From a checkpoint of a small transformer trained on Wikipedia.
Architecture: RMSNorm before each block, rotary positions, no biases in attention or MLP, untied embeddings, normalized queries and keys.
Training: 110M tokens, 3364 steps.
Each number is 500 + 25 x the weight over its row's rms, rounded and kept within 0 to 999. Layers, rows and columns count from 0. Numbers have three digits each. The size before them is the row's rms in percent of the matrix's.

# up: layer 5 MLP up, 320x128, rms 0.141, rows 80-146, columns 0-63
# down: layer 5 MLP down (transposed), 320x128, rms 0.127, rows 80-146, columns 0-63
# gate: layer 5 MLP gate, 320x128, rms 0.141, rows 81-146, columns 0-63
up80 100:518505506474537499518497499517501459509536497543521505490497499504490494510508440531485485483539526495498502528512460498448501484489508502524542553528550502517514481491529524536501503505541495
down80 098:489482518524494503482490510511494479531493458524511453515492473543485561476512535519493546498504479503474551554496464540505497493506523503507471524504511485487516479497510495486471520499512518
gate81 111:533532480506520550520531529489526501494529473510501513454499482507542510499460470497469516545496541495490513468516472505493516478485493500516459518462475511494457460464537479491496531500505510
up81 095:482501483515476485489506473517496490483494519486491512498479541521512526530446524515514526438491505509504503490536505516512546494464514488478514510508481516492487508506479520520508512511519533
down81 092:537513499482494475492481539481505484537475508489480525452528441463485474477531500452528526493496511511530486537500500517493468495488480483545475504494467494483469466547520497488507532478470546
gate82 096:532491467487515488465508489465499474503493489494451470523481521456482490463508502503495482513545489511507490503516490539494520496449545457518471504512510481541487473563515538494502483467484481
up82 085:514507478505514494518474531539474485435515499511515525499473487466458505498530488492492504475501526487477503458484518479533528501473486515518519536538507493553508480495557509543530486485484578
down82 087:489493499515466544535489497493513493525485480560548527482544496563497519460493539489536558513511458512513505501494488511425507502445537512513511490446522485500478490461514501479535472494514472
gate83 098:499462500498492490493523516511492549476503513506514504469485483487481513483525486495552505471470529508477490483511495567522478440506490498507481512535454477545515497478518519483499472538506527
up83 091:551503488467466509485504456451542528552513509509486493482501482522470550454510485455511534502494507473503472527481533528542476483504486496494504508471478527480510492554479486475534490549460476
down83 093:505475528526535504488539486548557502530526545511532487501492486514518529495520522458525488459517473501536482509485481461471515477503536520502490447524496496535452531460495461559492462507483506
gate84 100:521505490491513505526503480538518475436512507455539462506527510489497472550482504458524489523497486506531488511458472538491496507468499485515467529500528500503517511474492457557494478456551482
up84 091:486572554552488482528460510479509423505524506480490503516496506467490530464454510480501425511513497526506487487505537531502496507498516496477498436492494550491508499493486490560495520525477524
down84 096:494484472502511491512472523487480478519455521455521521534464515490521499478439519500506468462493507503494517458514503489493486495490531480467473484505480502465518449497528532476501527511482498
gate85 107:453502469521496520506534482487522526585525495486534474542455515490471523494501484522486486474500508500519480500554503460486515530519480531508453507538466483533504509501484497493518540494544486
up85 099:477529540495519555532516489508539492483508510528479502533467515501482528478553472488481519469504440478533479503507510505475465515473485562496514511488507465543483523484457501487479502494450504
down85 105:529511499529520551493490491527494518489527454507519487473507537484519504493486522471461466476492481470520506498521562459487500513478519555494448508506524519451497487470502469488493489454501479
gate86 097:467471516491470510474482545456500502467488507484485529487493482496529473514473508515458495501485553471508524473476510484495507476517509455482516495493482480509467544486489531518507473520474570
up86 104:445483516502517492500499488469531484479489482513443484507504479555502525524507492492486483469503469458496493486475463503474500513509508458483485516540467530489484526456510507457508509503511508
down86 099:496456497506487501486501526520438542508510536507490493469501482465472528504546513492506491488513500520490552459449519507521516512497481504478555485506496474493466480476525539547475491456502536
gate87 099:505451490474505509523554500506492504497471495488516507535507489480533477490527496494483515501481480515474495512480516551472482487505520528486450499471510484501492487507486477471510474532537486
up87 107:477504524498487500451423496490474475475497538500522496503492473509526524509471484503525508503515514438519502544490504512489526484532467498490478485511484501465531512479436528486509467485517429
down87 103:504509519483544524525495514484484499517474526517489445544498470479494515493472506474497468501492480518494490529519486494499512525437470504488501467541514474508519492544503539506508484501503465
gate88 095:475512503505466540542510568502476489530512485511508506479504510495512479457531484496530505451486472511498506520444513500538478485526516511483493458531493520499529508474483484463481481479468452
up88 099:489494524487453521496546489515502513537523502462477487530524503493488502509526438506438571522469515540513552435494520485520527453515495560463493465508519506467486470520507514506483453487484460
down88 106:491495510563492497486489498475509478531538455521472466478529524530506534470487474429452548535485530502500541518525491519521481456521526507515485497482535507465520467513471569492509471507525492
gate89 106:518504528547477506480514496517480498496438514469500511499468513466497529482477500538494458486484517497544460456446535483537445541508490564503511467540494513467488504467507491490505524507514515
up89 103:486444496517521488472493505527523504542489484511497498488537472488535490449493517540523451503476516492495543490474505566438507555454533483483491522506506472508514489491495472505468480487527543
down89 099:491499487513489504513535531477470470443518507503481465496495506509541527482469479524467501498478504489455476466465508547506521499517520508451509468512524538548450525554505499521506523481472533
gate90 103:512522516518466519513488506514467485481483480477548505519511510454534486490536496540441463495498464467492521509495498500500481496506481542475473487483532514534501528531511501506489478486504472
up90 102:493465508452532517522481485515527519503482504509469533493515482516493498492523475500517540449512514499479473480504553512494510537494503495465498487520442503480524496451550531481462481496548549
down90 104:465514519518538473501544502515490484525520533490506504497522493488517455447526515538457520494512549482521505490493456503508471473505493518510494513482519516514513512537451516546498496459514474
gate91 100:480490495512505513512547495495540549509537509539441476522510492482493444525519481521445510510504484508519542513506489511518522521503521541524534466502487520492499492468485532519524527524515469
up91 105:492513518476536539519481474530449500530523490464480536470472489486469500496508502480511524481469483498499492498516476440484453470494538535478507484534541498481458497457511486515518524490499546
down91 115:513490503478506519464547461514462510532531468578499507484476541506500456485517471506492552493524504467478493523495516482504494516472521463520491478522488515506464519522488500549543491528496471
gate92 087:476437469480506508535519478547465503550521449487492488512508492492482488502514504481474498514480495520534441463529493544498522512525490516503462479513520496543525485488467491508506471492509510
up92 094:482516471478533568502506537501478469478487530508470515507490541515487516529473514523494505474510446483465502512462515478526489455516501495492528501522468502494548495499526531510472507509494511
down92 094:468476491539470512509514531501490505498524490501515508514519541507535495504467481512481503482486506507538490489534526489510480517524484483490542500477542535507525455509518488490512532488484497
gate93 098:496511510507513488474523469464502462499519519456496427499495523499544511482462493512457502485478465492505499500476480491501515499569524451486511532456500527505550510511529474491502491526507480
up93 106:495501535510509476488523508489489466497525474510506498516510503510468513538447489448489517516482493513572458481502507471522534445499479471470457476502487508515531464533465517503515483494469449
down93 101:465512553505488541524500525529511518497481528449561479495478513491533493492493517514488460470494504476498530521459524510483500532529486511501520511497499490487496585463534524504498507482452514
gate94 097:523474503529517505493541506499485530513525486507552494477506517488523483472512462471506489476522472465542500551504467444506468508532502483512498464519524503547532495500522486492538536449516501
up94 108:517515506469463499477530476484461516523461509522542462492432514477539491465492475456509499508520498479469531512451496504492508483521469509468521515501458533534491511456494506487531500506461511
down94 109:518485504497484516520507479506511482481467508443510496486476484509519480491490486458496496504471528524499498526520521510511528486440479479520488490484452483525516559498470550499535524521479501
gate95 101:495484531506533493496517492516497498482482505515505533506502526465514506500510501534505514466486459488466516485457547516543545485525502454539467511508468501480526492470516474495503461489518494
up95 100:528528501538502478507505439496503511514470486521481528451466520531505518532480522500518444473500488511489476478435523527470537520481480505512506546510488509510519520517490491472517458463468515
down95 100:511484433525463485486470494487508503545493499484519510497504519540495531510517520521504476505511474548478491546471459489472498487477530501499517474448478490489534510520518515468492507503423497
gate96 107:534517484461508467519557481479505505527527457502549534498458487477511466494558498495525477557523471467467531499463497485534501499487506477547479458499475540458535495497464529465499501470487499
up96 103:495526470499498508436478495515506498512475459503495514503469424481468496510520524510492514491462517494478520503519516428506511486531541507492544510523488545484486513470449492498483528474491498
down96 103:526527493503508478490492464495452542514491525522455498492532505502505518472472460484547476443436450505511539461488530479538526512505497496524500521498486508527561475512480504512515502504452505
gate97 099:550524486502530499534525505487471528518552488527535503477476528469501471527492500509540476491420502461507523475477571486542516503483515478507514504491524552527473528472511492544507535482519543
up97 110:474478517492507521494506555506538504465493487495469516469476518507492494512505497478481529484532490479481499537522525511471441501487487497484485521460479493451494486483515520503468508506555513
down97 097:474511496491502532475515490512457474517466504531521523460499518521501502522485480464534490498493481531524456490515508497513494485517500424493486464492490447512520465550499525501458530486522494
gate98 100:500471530523475516541555537487503474522465504526477524523534543497505469493554497471464499532507475447483477523477501476514513509503492473521508498482495464529526547494469493495479513525486470
up98 104:527492517546467496486520531517468476483521540487468481537517494491476529501463494546476488521528494500508499537498504522488500458522494543493489516483488517503499484506529477493534486551480462
down98 100:511514505516511476491495540534512478528456536527517497526503477466479530516495472519480532462514466530499508518469530564484460491485487534521550518495484463471461484458501479492467485491506496
gate99 109:510479545478503529463452505467502465518470489473512499522467477469518445482509458498467505458482531516515496506506558571473521518491503475462458485503493492497474509517499453562515512506508541
up99 105:496481474491528512478496511520453515447484483524509518463497460493477498495490501468473489461515487499522462512491532469523505491517487512480525507508463479476498527504486496529534549532468481
down99 101:520459495499499513512471559503458511518474484506496452510510514519492513503507467504529532536476486505494515501465510521518478508516542479533484476515497474532527494524462485465521514512534513
gate100 101:485523535487538519533514509515468510447499474501505470440519511510532514512529493550499507516456507475513490499509518542553517501490483467485487508500507512495501466479474523528487495501522504
up100 103:484479534499520446480485550502473450481527465485498488492522473489491509513478496479525507525525476535537497493523523500540507492490513488503467473474474532512496527473481477517476495494491549
down100 110:520506504492528483508551503527491536511484475526467507509505490518486529461487499522489512496553526490509503462460484463478512500492477449559477476515484506469486514513460518554510504513537504
gate101 105:490521460480512515503472462473503577470477523490544500487497448501524457525554479486493491479505482492486488513498549490512522535503473497460519512500528501498482474482469461502490491510521510
up101 109:538491497473531496446488463465501515531523487504490498492504470525508520486464540494500521481502550487481499528558536512493466459497527501537490475462538483519509511491501547544490527524502502
down101 108:524487551517503484513475496482532461499521493501475480466501525487507495519508522471499500506509451486476503505479543533548479468517498533516459503508502508514533508510468480493478563508481497
gate102 091:525477478558486506527580465460498493477518486515493473560524506533508512503532486486460478524493480508488503501486473492512515491463506488532504501498483489489482526463474462466528473485475549
up102 090:511488484520549523567503507502445439463545501474484471546503518479512496515507523456498511497494470495466498512498485534484521490486487482495506504567533494509542487509508520500496499505523498
down102 096:520458522499474489498503465472522465472490540523477535498506511527513513493535495517537513517498471491495528466540529538488510474565477502548489466475501495495513459496493510471471472520529536
gate103 100:466499482516457507543498505462437519505463479507469501467505490498510504535489492496470480459527481477526499515477517527533461491528505499458499478485481463496463534496489488475484497490526501
up103 095:487486497541494501504511534498487516485493511501504561517472469496494524501490511516463475463478494496520497481517537530503510488485532533519487485521489476506525490502525501476517484445495495
down103 096:475508553475471522484483523507503559481491524475484517483475531491497535496515503510528538504465539493506555532485525471502512544494490478495491498477508454509498486568469517533510523543488502
gate104 096:517532513501487516501520544484446500493511524550495490533513522509491503455506537471502499513509521488506436503487496512483551513488488513470509486483526468454507514487504506470510498456515498
up104 089:501478524489482487483507534477472516479464479496508474477487483480500476503472492492472485538480462454500534519474515509538492549534520511507532473531458540448506462550476526510525513497534491
down104 100:453539483496493517487562455530499483515488506556493526522517480534498460459523517448475488485486517516484494513475509504478506488474474457512527509489507495496526536531488477528499499478555523
gate105 099:516520486507516548452504515451538465494498482507436516514542483457510480487505534511574483450493506513487486482535481477489513521518498490496479502520483473515542480505472519521481512519508517
up105 093:500534490501511515468505462528485550505513483521514518508465528524505476497507482513495529490500477501474522503502484511443529512468531514515502441517452544421485511519558519530481530495453490
down105 099:478529476517488438497463459512529480538523470494491487484501526516486479495498483487485505549537513480517515490520463475492525478479471484510472489504523504517504486482525502508491468485532480
gate106 099:514482450497500470511522484500521519465474533469494499502483504473506475531478522493503505523477504485532535492490478516508542519527489525486477471604519488528497480484506510512500489487571463
up106 100:455462486497495447472491506484486519483484482505496540498483487508509478507487518496483512501497500472450501508475516523498502485514552515480546486512513489503479459493486522478497496524528518
down106 106:523516483485523503532538514529461529436497529528535509482505468486439536492520492512496500547506486501509500536480463516511536512500486523473513528498505536514516510480519509474522469457532494
gate107 090:473474484536480514490497507485463500504508513496505492480520492505506483498484563516499519484460506513526502510503495499537533469543486510494462470508551530497433527472526459533482521500514484
up107 105:498551500502504463484535494502487464495487483518476463527495516505476499527516489502483512504541501509467527491504506450504468496501486490514503491506463484476558527507538550489458478500472529
down107 102:477493488482512490505495463501537529526479479501490502530503468525522484487548515520501515494511496502468472515471522518503537535538508518444490551505479527508467522502505522489494509468537472
gate108 103:506469458500517504494515522494477502500517479503525494506516531483545516495503530516491492483543507449499481527475541483529500505470483527506518555500470474467564498506540540505487447507524505
up108 104:484500479491458475492477505483531470443500497454521456493525477475537523516536494495537491485540526501476506523555534490520524522477542505491499505502508514523518482509469503504524506496480539
down108 103:453516461484481507505499486490528522529525462499522472515468507476547494504486518517497493513465492477507486522472538509498531508493506520549537501501473519504491531476456526502478459498453511
gate109 115:525497507494504510512530484484457497528508503447460521526476502524498525508503480486482489482520453508488490479523486484536507553503510482496534450490501442449535529517496537477546480515496484
up109 116:545505523487502507526553494469509515520550517447465490506511473495530468488509492473501522528532520470498522531517504482517504545533505529486552496495509525468501488467472527484480543508503479
down109 097:495484474481499535512522504549474476509480486492509517498489501497526505482566503508501538517537513508550505512491532473484477494493467491548491478555498488493488509539506472536477468493516507
gate110 096:508516489496508467468538504489510506501510509522531508527501523498490492530454492529504504483508482485521483552528503483563517485541499552507471491509499485458503484454510513489505503498538504
up110 104:517493509523495491479462494506507513477494446531483534500503490525511438560500492482469467478490491481515518530564467518510507545480504516504496496496534531491476459499464471524526486497561496
down110 101:575499484502503457493512499487511488512482498536523519542516490528499513527493484489526482456497525506512510483492503494469512474496547490538491513502497502473455483493428504509524501480461538
gate111 099:511537511495514539519476490470470523507461500510542478575498501488523501535541512500452488448496484485531504502531446508471476469545495491475492483532515540457526519513498515528471526503516517
up111 093:501513482516533523501506513501493523508535525543533517487504494535535528533498546531512496488536520466498497499499449526439493525495480463516499480472498479441524507533470465477473518490525519
down111 101:545476471479496526476498496473506492509524486549501498498498521488508580572506478477444496500471491513450526496557466477498562481499503486501541511469487503515507458489526514512534483495431501
gate112 098:504504517482455498476458526494487497509511506502472490517482542499500506495561509485480483457541509503494496466488463549494512493491443496518467505519522494476489520529466510498496495506534481
up112 095:459481524515520508543478513471511482528496465525575520505508522510522528494471472464493548499476495538517493488546514502534504515517482546503503469512455546514484478514525492513490494504479529
down112 094:453524492504501506471492533480514556522452471491516498518501528512476532508510489450505468517491581457481489450506483493526522487469532506468483515543483507483459479474536491485489493533528515
gate113 098:492513442496549478525540489524514477544482472484532526475503520477545493465477516483495465545509480466474527472525565501487503493523503477476496487489481446499498473534504529486501466502519465
up113 104:511508505508474505509515485508480470505521468525465493514524492456520495490528516478503524509475511451457549493522483492495522487524479494507517503499437489510561481519465508475475493541557527
down113 104:508496491479515500541512483504495456510500517542511514508479488556485527496514503515499486544545519476538463477532480460497483476511510470536512505495495542499473503500529512487507517479508534
gate114 103:499489521464476454499495455492557477484487487519501493492517493536497492483547451479527486509526487501514459505512472493472491494471526507484544501572499461462484491529490547497498476500522469
up114 096:467492570516516503479531487512495489525522509476522506511525501532496490513506510547486471482496513445496507486491497520506521481463507517526481484472535522539516486493552491493511503488509497
down114 098:486496504489506503473506506489514484485487517564498468497488486524490426514497491496550531472524492487458514496480467486533520479527512477477532521478518531494502487516555528472507525503491484
gate115 097:510491516512469530497513507483462496540503505487503509506494511489461482508534511509495484495493512506575511466466538461487411512494521503505477476540476494451548544469537496516515524519545475
up115 096:525500492509476525461507524530447540494493483493533508515557496489509519516516506509495467492503527507533515502473492495504472489459509537489475535530472499457522479472501473512500503530513477
down115 098:490478543491496470450527500516493512501490484481473518462506565472498504436501513433537494495482515530462485481527519471534439499478515525502516503518499480500512501487527509515491497469503507
gate116 100:497498455506502492468508552498528533458479462513485488555494508530475481467500470470492528505465461488515505489489454518536513509479521504507507491490510495488556495491506496494523502495550507
up116 098:509491495430488501500517484467497511545415502536477499495482496501487506486492500507492464485504488509491547503505472566499493483496500496538519513513475463539553475518472461493548524544473531
down116 100:505512532498541518493477445481513517492460526481519486541472471461512483457450517518455497513460533475479465457538501536500515507489537500506514520477511501514498522481525474480480540511513486
gate117 101:434484466490517537524529453427499486520504485528494497476515498490470480467466504473490469485484476503500496522471512527518500517514507478493539487525498533513497494539512512518459460517537484
up117 094:475519467472496516473509486482507452456502502450488472484507495506502530522502511466516459508494520499498540517464497541489531547462505521499503478493581525493466495493528533526471503508549508
down117 095:479475491554506502509475503501458513481492491478470520466515542472491507443490467533470512523509479461527518508454520501497517491499498523597499522517464509518481441496518505511546501514469484
gate118 098:469511517513531505482486505490505524546513489466507516492500530513521514508539473465507520497500464500551520485524496472560476485520525538478460546479486512525488489486492460533494498491486521
up118 100:447503537487488496479522525553484482478486511543444502493512462499483534461526500503511469556521460502472503532514543502504525485509507523488504472521530510473481487491494505540503473497522465
down118 105:485488516493459460495445477502495483519457482501500505507539504507455499472506535497475511495497504503475472459518520473489537493508484497582480505485519544475482498486514479497487487526464466
gate119 103:485479476538546523505514526494494539520487533502514459494468488476429505501522446474459484487438496499521442529507492515495509489531500477443463509508494556491529470499494492503473482506488506
up119 101:514530505500493549459481519546491529491480514500490522482543489436544479516491502498481486516497475492496488460505510515498509503541516450512502543480466479505533506551478526449470476528500502
down119 104:538426510527517500506517506472464480460490448515494487545513444518501513469514501490464497480466490528502551487513498538489454479471525500516490490492491461550522529482535491524530476533477478
gate120 099:465484497558498509513505529503490508527536541504471475493482524528484515503494493445444472507525500513472527533546501513495577470475488465515524492517541479511479465504502556505519486467476494
up120 102:518490486478516492484473484478475490518493551495514498469528514511507480474509502524550508486478520509505519485461505577540495504515510478501473517480504490486485550495487479482512518507533501
down120 096:505514503540516481473478515471526485535502492492435485499481504470489524505528451497549515475520506520473490504493484525513480496501502492509486447533502500528515550492507515551488566494505468
gate121 090:509469517525520533480479518494514501508517504476511472496476497466426504542530500533491469487519505511504524493494479489537515495542519476518438465531557444518546446509497529505522524522483508
up121 097:539492455515505504475500497501505550524477491523484468487515492489480504526481472443524523487501451507499462502501487499524529546501514492475478487513468486517493478495509523473512562479549520
down121 093:464529526476502515473480520504495468485498515524520516552495508525506519479513522491530487515521489521469547537492471484474494461477500557477490495496500548509477526479511478526518463504454488
gate122 100:466518495503531532499492498500501512511500527456469483467516488520533489500468507520485454524505488527517459537522485481479507469488482506514524500511517471486523480479505509525494546512481515
up122 098:560517463531520515523505497515464546495498498522534516461504460485478493508506509502503501479478504489499494501486502523505466487491452419491477483540526462526506484496504484539491504435486479
down122 099:517450518501502497518501530522456518525467481507505540498458521464504514488544476517484504489480501501456508502507499515513472560505519521536520553491484495539488459464511489474491464535525483
gate123 098:491488498451483566483508476513498523447511468499548512523523495481495527540487490456543494476498443464494477518536538502507505503504504491496522507487489524498475527542515513523519495548532521
up123 092:512510498560519453470504489527510485513451502512516532466486514517521466484547522531477474465490531490524493478495513479483525507533469472500475501503496522511480502488453512496507513549520508
down123 095:513457517520452489459485506499472504523468496501493518540502519518474435513547500525530476501544511456502481496530503513509473509521555481508504524463507465453509496517498507491502523484515483
gate124 098:521494538543495496544483515484479484507493470500519464487474543483491469501480522476429482474489500522490483490453495483559540491489453558500495482483551510495488498512501509521512488508486491
up124 103:483474529517451486543518504445532465489491480502503525524528536563501528502532484460506523547480510448491499491507517485476503539475505502491509501532520498525481559544509525499490495501521521
down124 102:508492511511506520500494443480514466513486514490472522498496464497508466481506503496529458492491504530511497533502469453493478496495523530496518507469480479499518504524498518520476469468498529
gate125 103:451501473490490473482550497534520473509494525516496481491541518453493549482458462475563512471484483508523515505524491486449507474501486487540477499530502479500484469515476504498484507505524520
up125 097:498533517491507503540494483513510463486470468507500500489492487511467489500502524514448482501533491491525507495438510519538479501518502513504511447477465502497523489542542459488532438492475475
down125 096:479520502476519488502526504529459495475482502498481499522514465529487488524480536446479510549469480519499482467471540509535477508489462470450511514557509492486543499497454531479539472495479529
gate126 092:499489504501450552511498538510454487468524506485512500524492493505541513495480494428498497525539494502478473540517529491499483474507502501483498489471498503470489532504533540527478517489520521
up126 093:483542497524518452509498496482494510461516500537483506461487492509498494523530470572491513479468527473487496508430471486469488529500528512553507522527533490510497465506508478499485510481510479
down126 089:465518506522475505486517482481497532484462490516480476497494486491495462529497526486506510493494470471532484474501516511469505484528499480507458473505502501502486491482476525514495486497530506
gate127 100:549502490477526480486498420504544521443493475507496481498515462501498466532505537486502537540477503486517490482480479526530468493481488514489526536514476500514505478488487515493506470494511498
up127 101:493485474480533462495476517510471503536502547533461513467502541487464492470479507466465517476497514524514511466475516461470465494503520500498475435490522503497497486501501481525507480551519542
down127 103:541509510481537533536548491504447505522466501491496478449521526515538489519455513499476492489510517518527549492512487535519461496472491472505506499475490478542514530495487488538506508449552538
gate128 102:455493508502482515497522492470466516513472497448479505516511519558471511499517512538490471516526572521560532490500495465469464512517566530504498504503490484511483528536445500530475531495507501
up128 101:514519474489469493476496494523468505476453506537496485490503484483501537540526484530503479525486470502459469477491520501505558447529466489500521478533506490479514492465504478500504528479510504
down128 100:529521490468531522464495491526496431508465532501496518541497473478488439494469480486499549471456540494466459471471471517470496527471492509463523547524531514497453501473512511478467532486495533
gate129 112:483503445473536526484503490496505488518504514487486512503456482471479506475530513529501477506501499512492478465496480490522519473517506482526498488507520488528526441488469530498466483507508490
up129 098:458518488492526481515509506464531461521517511523486517505506510519515493488534512511534504534541447490502474558533481520466499523513511509506477532534508498442472522513505490479503534477513533
down129 100:487537544500481488507493482479508495445473513503484490513510449489483472516527498499524516462512500480539486504475496473484511495513470502535483476517496492520456546539493494541499484478530516
gate130 096:538548509471526499522488480493530479449502507516504519485547496489582483477521499496504515447552487506454502489494468484494480483447514514493476504483464483531534499470500471521461490515544485
up130 104:546533510513514492478502499474468494521492471484517457479474480529484495500528518501462494509498500524489487496502540498488535496495539511524501444500498527479507533493558554471524530514534475
down130 103:533502505507512496481514486471524480486501462508481490516491503467551457468535503485501447499525479519534477474503490503539497477531486471470454479530468568527516517483499523504493493516507487
gate131 103:485461494525489510497505480482494512540519501445500468490480485509537519459504510487497483513549502548486487483475522522513520500500532496484474521513508499497524485489482490513496492485489510
up131 094:490512465525433490501467492501508443486506511464533472480484450504501481525474451499510485496504535487493484501508531537519486470477497513489530490469520520504484476486466491507489463552488460
down131 100:525493508493468505521463465491498532504516496472511490475487495520545458493509489509488509489510475492501507486481534464497513523451503493471513498490496530515450566509511515463548488541478523
gate132 111:495488476496510466504478498522507480485482523456499437516494444493498488518490516539539509553490487503503539512457456497539475496495471528487503498529481511470505503488445542498478487463495512
up132 107:505452443506526479517501494569495492508502519513497470532479483474483499489520501530469525516498502516475525558486500464481530438484486413512495518502511519449507496504450495505528535495480535
down132 108:545510475490465493501468502556462478504495468512521474531503467473499440509514500501503493484486555534478523497477468517491523489484552504520501587497518499484496531505489516512536521447509521
gate133 103:476520486483514496502506485481505528471540478513536463485526481460457524519482496514509531517471501461492521496472497503521504486527493505489504529531492488493477520463512460474485494513530450
up133 098:485483503518494496462515509489491517515487495506472496444532485487601498483510502461478505504539517529523493538507529559500549489503506517517527527483471491483467471490487517533522525499459520
down133 103:501503536470514473535502506515529473507540518503479519469526554501499497550443467462492498472554461476467466489499499501511505528506483504459522553500532490520542512476541490510538503525499517
gate134 100:493504516490506507493490488505460448522510465484502478499497493521478485515546469484521447511516446505541488512502529507503488534540531470512504500488540489525536513509530517514506487469526522
up134 097:493488489494473504499455512486461497516544462463520551491512536525513506475477537491507520480515524474510550473477487522542534493489491471479489540501460529449554520475536491492482459511460535
down134 104:506506472484540439513495501490479520519538497485497498516494510512512481452495507502462549517504487469490518493514493496510485469501519475494510519474476498471501426479534529471523490541536469
gate135 101:533475461519506491476510500471484479511513465471478488490496533491494517515524457474518450463485479520459495521464529506509502468496480483516535523470482478517490498504511460469524476477452444
up135 099:530479530527487490501504464458451551552522490510559502452518466516473494464547520500470478521496506529470493486500469525474532480483500531496479481534545500509506492515498538506492531467468494
down135 093:453466531452503493518492461441501498481476510494467516494527495488515547478522496508515508492505521517512462529535473492507488476497498513488511489562469532493518458497518513545491483493552461
gate136 096:485494523472507492464508500427476521501515502507500502535474517498531476542553520538466495480484466484514463496450510517484503560523507497463492538549514497484498504471521520509455501536462480
up136 099:495494541491499502467482475503525472499546487496522494471478523495519475521488518515484509525495501514534501495492521519470518538477502484484549526510495537494481464513505494518471492505457516
down136 100:485506481486517522497512500465544455516513533526555527519467496485503522494517501494486530467468522480505491506486494473481516546483470459502521476501520499495472558468495478502487458487468500
gate137 099:499513511504504508463486489516504506476498478506466501566543509500497496532518500473498500483503528447508519533470499521531473497484474461533519505522477528500509532507493501454490493496538478
up137 104:494515531472530489448462444521502537531498447487512486506489511466496496488485498502480490482482482505495496505505479507502486470524528491469523545518547488547534508496476509558493548471532504
down137 103:464490520525464482520468518479542503542503470404485483524536497474487536525502535473495513507472501472480483505502520495463498496505545511500472507516505530534489545506517495501520517542478505
gate138 100:489490471496519498486473554502504500486508533503470500518504516547527495488510464498502545480511511471487497506491476490516459524511513510447489465478482506467512501452511490485516560484496490
up138 094:495508511514508458533496479527519524447475512555545497477515501482494469478539466469485483479489496512546497475520480489465505501498494507490454498524507498483473528514494469494499469468504543
down138 091:504505494518489474524509488547515566541481542529505493535497540485501472501543510479517460506536487537522486472510454497504539496492492502494481538495472527464491528527502506487518489471554491
gate139 101:506502471435482537509526493498494485461482490522501469453524499444516499492512510468514488469519499479519500461488536516528495504467458439505521491500468543463516468545483494510481529510507530
up139 108:445511483502506491494503447551574486500477503502535493486452483472509524485509470504515502517467530450493436504493479509526509472462451502505531476509502506531562488519471524524478464511482477
down139 102:542480511490519536492435526470501482463509526533475500482511549514492482473499499521506493522528523472523543512529458494478478454476529468481512488522462526538507541482511458504527534510504501
gate140 105:523513452496530503543539532502501512503512472504517507482495503544532478502542550478506459513466516522535517490475491501474502524526527496495485496474516491457521460488494529549447539527500489
up140 093:509517517492492479566535491496510507466451494498474495483502496493450544506510512472483473495488512488494471469531496551483511485528487501541492512509498484512536522513490519460525524516529519
down140 091:494492518507475475468516496522506508483520510464494506504460536497564522490483473532482493478513470460473488514502489489546486503514553489453501540523566509492532502475510507499507507476468501
gate141 091:468474542507502477509509525494485543498462495487506503475516442504527495432528496525503503496540525515476514479498485449565525510494516529530471514503542505504527506547485487497502520530506506
up141 098:484541533469475504485478471506499482500540480481491508518508504450484494451502531559479462510500490497455486488509514453511479511493501498486477503503474494468531514535521513480496503457511507
down141 102:514470493500510501505539481487529502484498521482458491504524464545488558502477532478515491499535464524481482497505500475506468513440508493545456458502453567457454546478491529473484476491528526
gate142 099:503559523521509507518514492498505513501464549506503491521481520484517496525463508471520524514477524480493499463457539497446502517491537472481539460469510506471482509520509538510508464503473527
up142 099:468473520451502495481495503497508515501474524505518523447481511531471465509519496493548462505512469473505489520510481480511496458482469510486460476482478469498501502497488554534519533503545513
down142 102:525505516490487525477465475488477519504510517511482491482535507527487462505514514544504517537471454484533512493516539487493511520519520463567511459518524487575460503505520478487489489501527508
gate143 093:480497479496524490526480474502508542512510459483543536479503530497503475444480514486510511546473481505483471459522499482528526476477499525501497504486526529508483519505498514483463463536487486
up143 087:514514552470493546525543470498459500502496531476516521523467506504513498461474495521488487497494487484494513487465500463499543526537488494519465493513533427498496518502565492501510515509497489
down143 097:518474513481464506523509475526513454509531482475513523500523496495520525508493471520490544477515499477469502498539515466519503499500502509511495510458464549498517532471491488517463498501491507
gate144 105:544492535499509471517511440522500514502485482475465482498503506511487522494483544470475508483524490474507483485458485478445511460458527513479511518494502504500472482445533456479482558448472505
up144 099:527502474517503524485481510503502493531466506544556472530529493570509502521519465540498487494464488505488485531549502519487527432531480511514502504492524482471469488541519493530496509484495532
down144 101:447501449470494500493500515519504483498533494475557462479468505497505528489500468537499504486491529472489535503511499531508487492535517490513492461504493499544501469522511529517526480505502499
gate145 089:529532535485456508525522527506528510506509479520483500550543540493533498458539552517486525499487519521531480505465539538526506487536533494549484504483501508484460535495476484524468503464499511
up145 096:503496493518545510486488517543457505492480478484478465535500493499533490515542460464475498509532468495484477529548495482515485485489451502500458540552483484469521467512500519517533456540484488
down145 100:469562487485527509503547491472495494482547493498478534505525490532531497484555487487497542518519446507530493532498478513531540517456518479467495495529477447451502465510549491544477476511520484
gate146 097:531487478583564450523528529507505501461491512486533517472501515477480453505525478522511521454485519506510473500462503527518511497504525534468469493510526510515482484464464500516500571496488516
up146 104:560473473532480484522521513497480488529440490548501479482502499445491557478533515500441465520540506503474515503478468470459482528494521517492500511509509462496481501505544506507533476503469482
down146 102:504459519492532546505509488490509497459501534470514516501493469472464484473510514510532479521494502483516514525482488490464500467502503478511501496473464546502480555501545548527491442499513431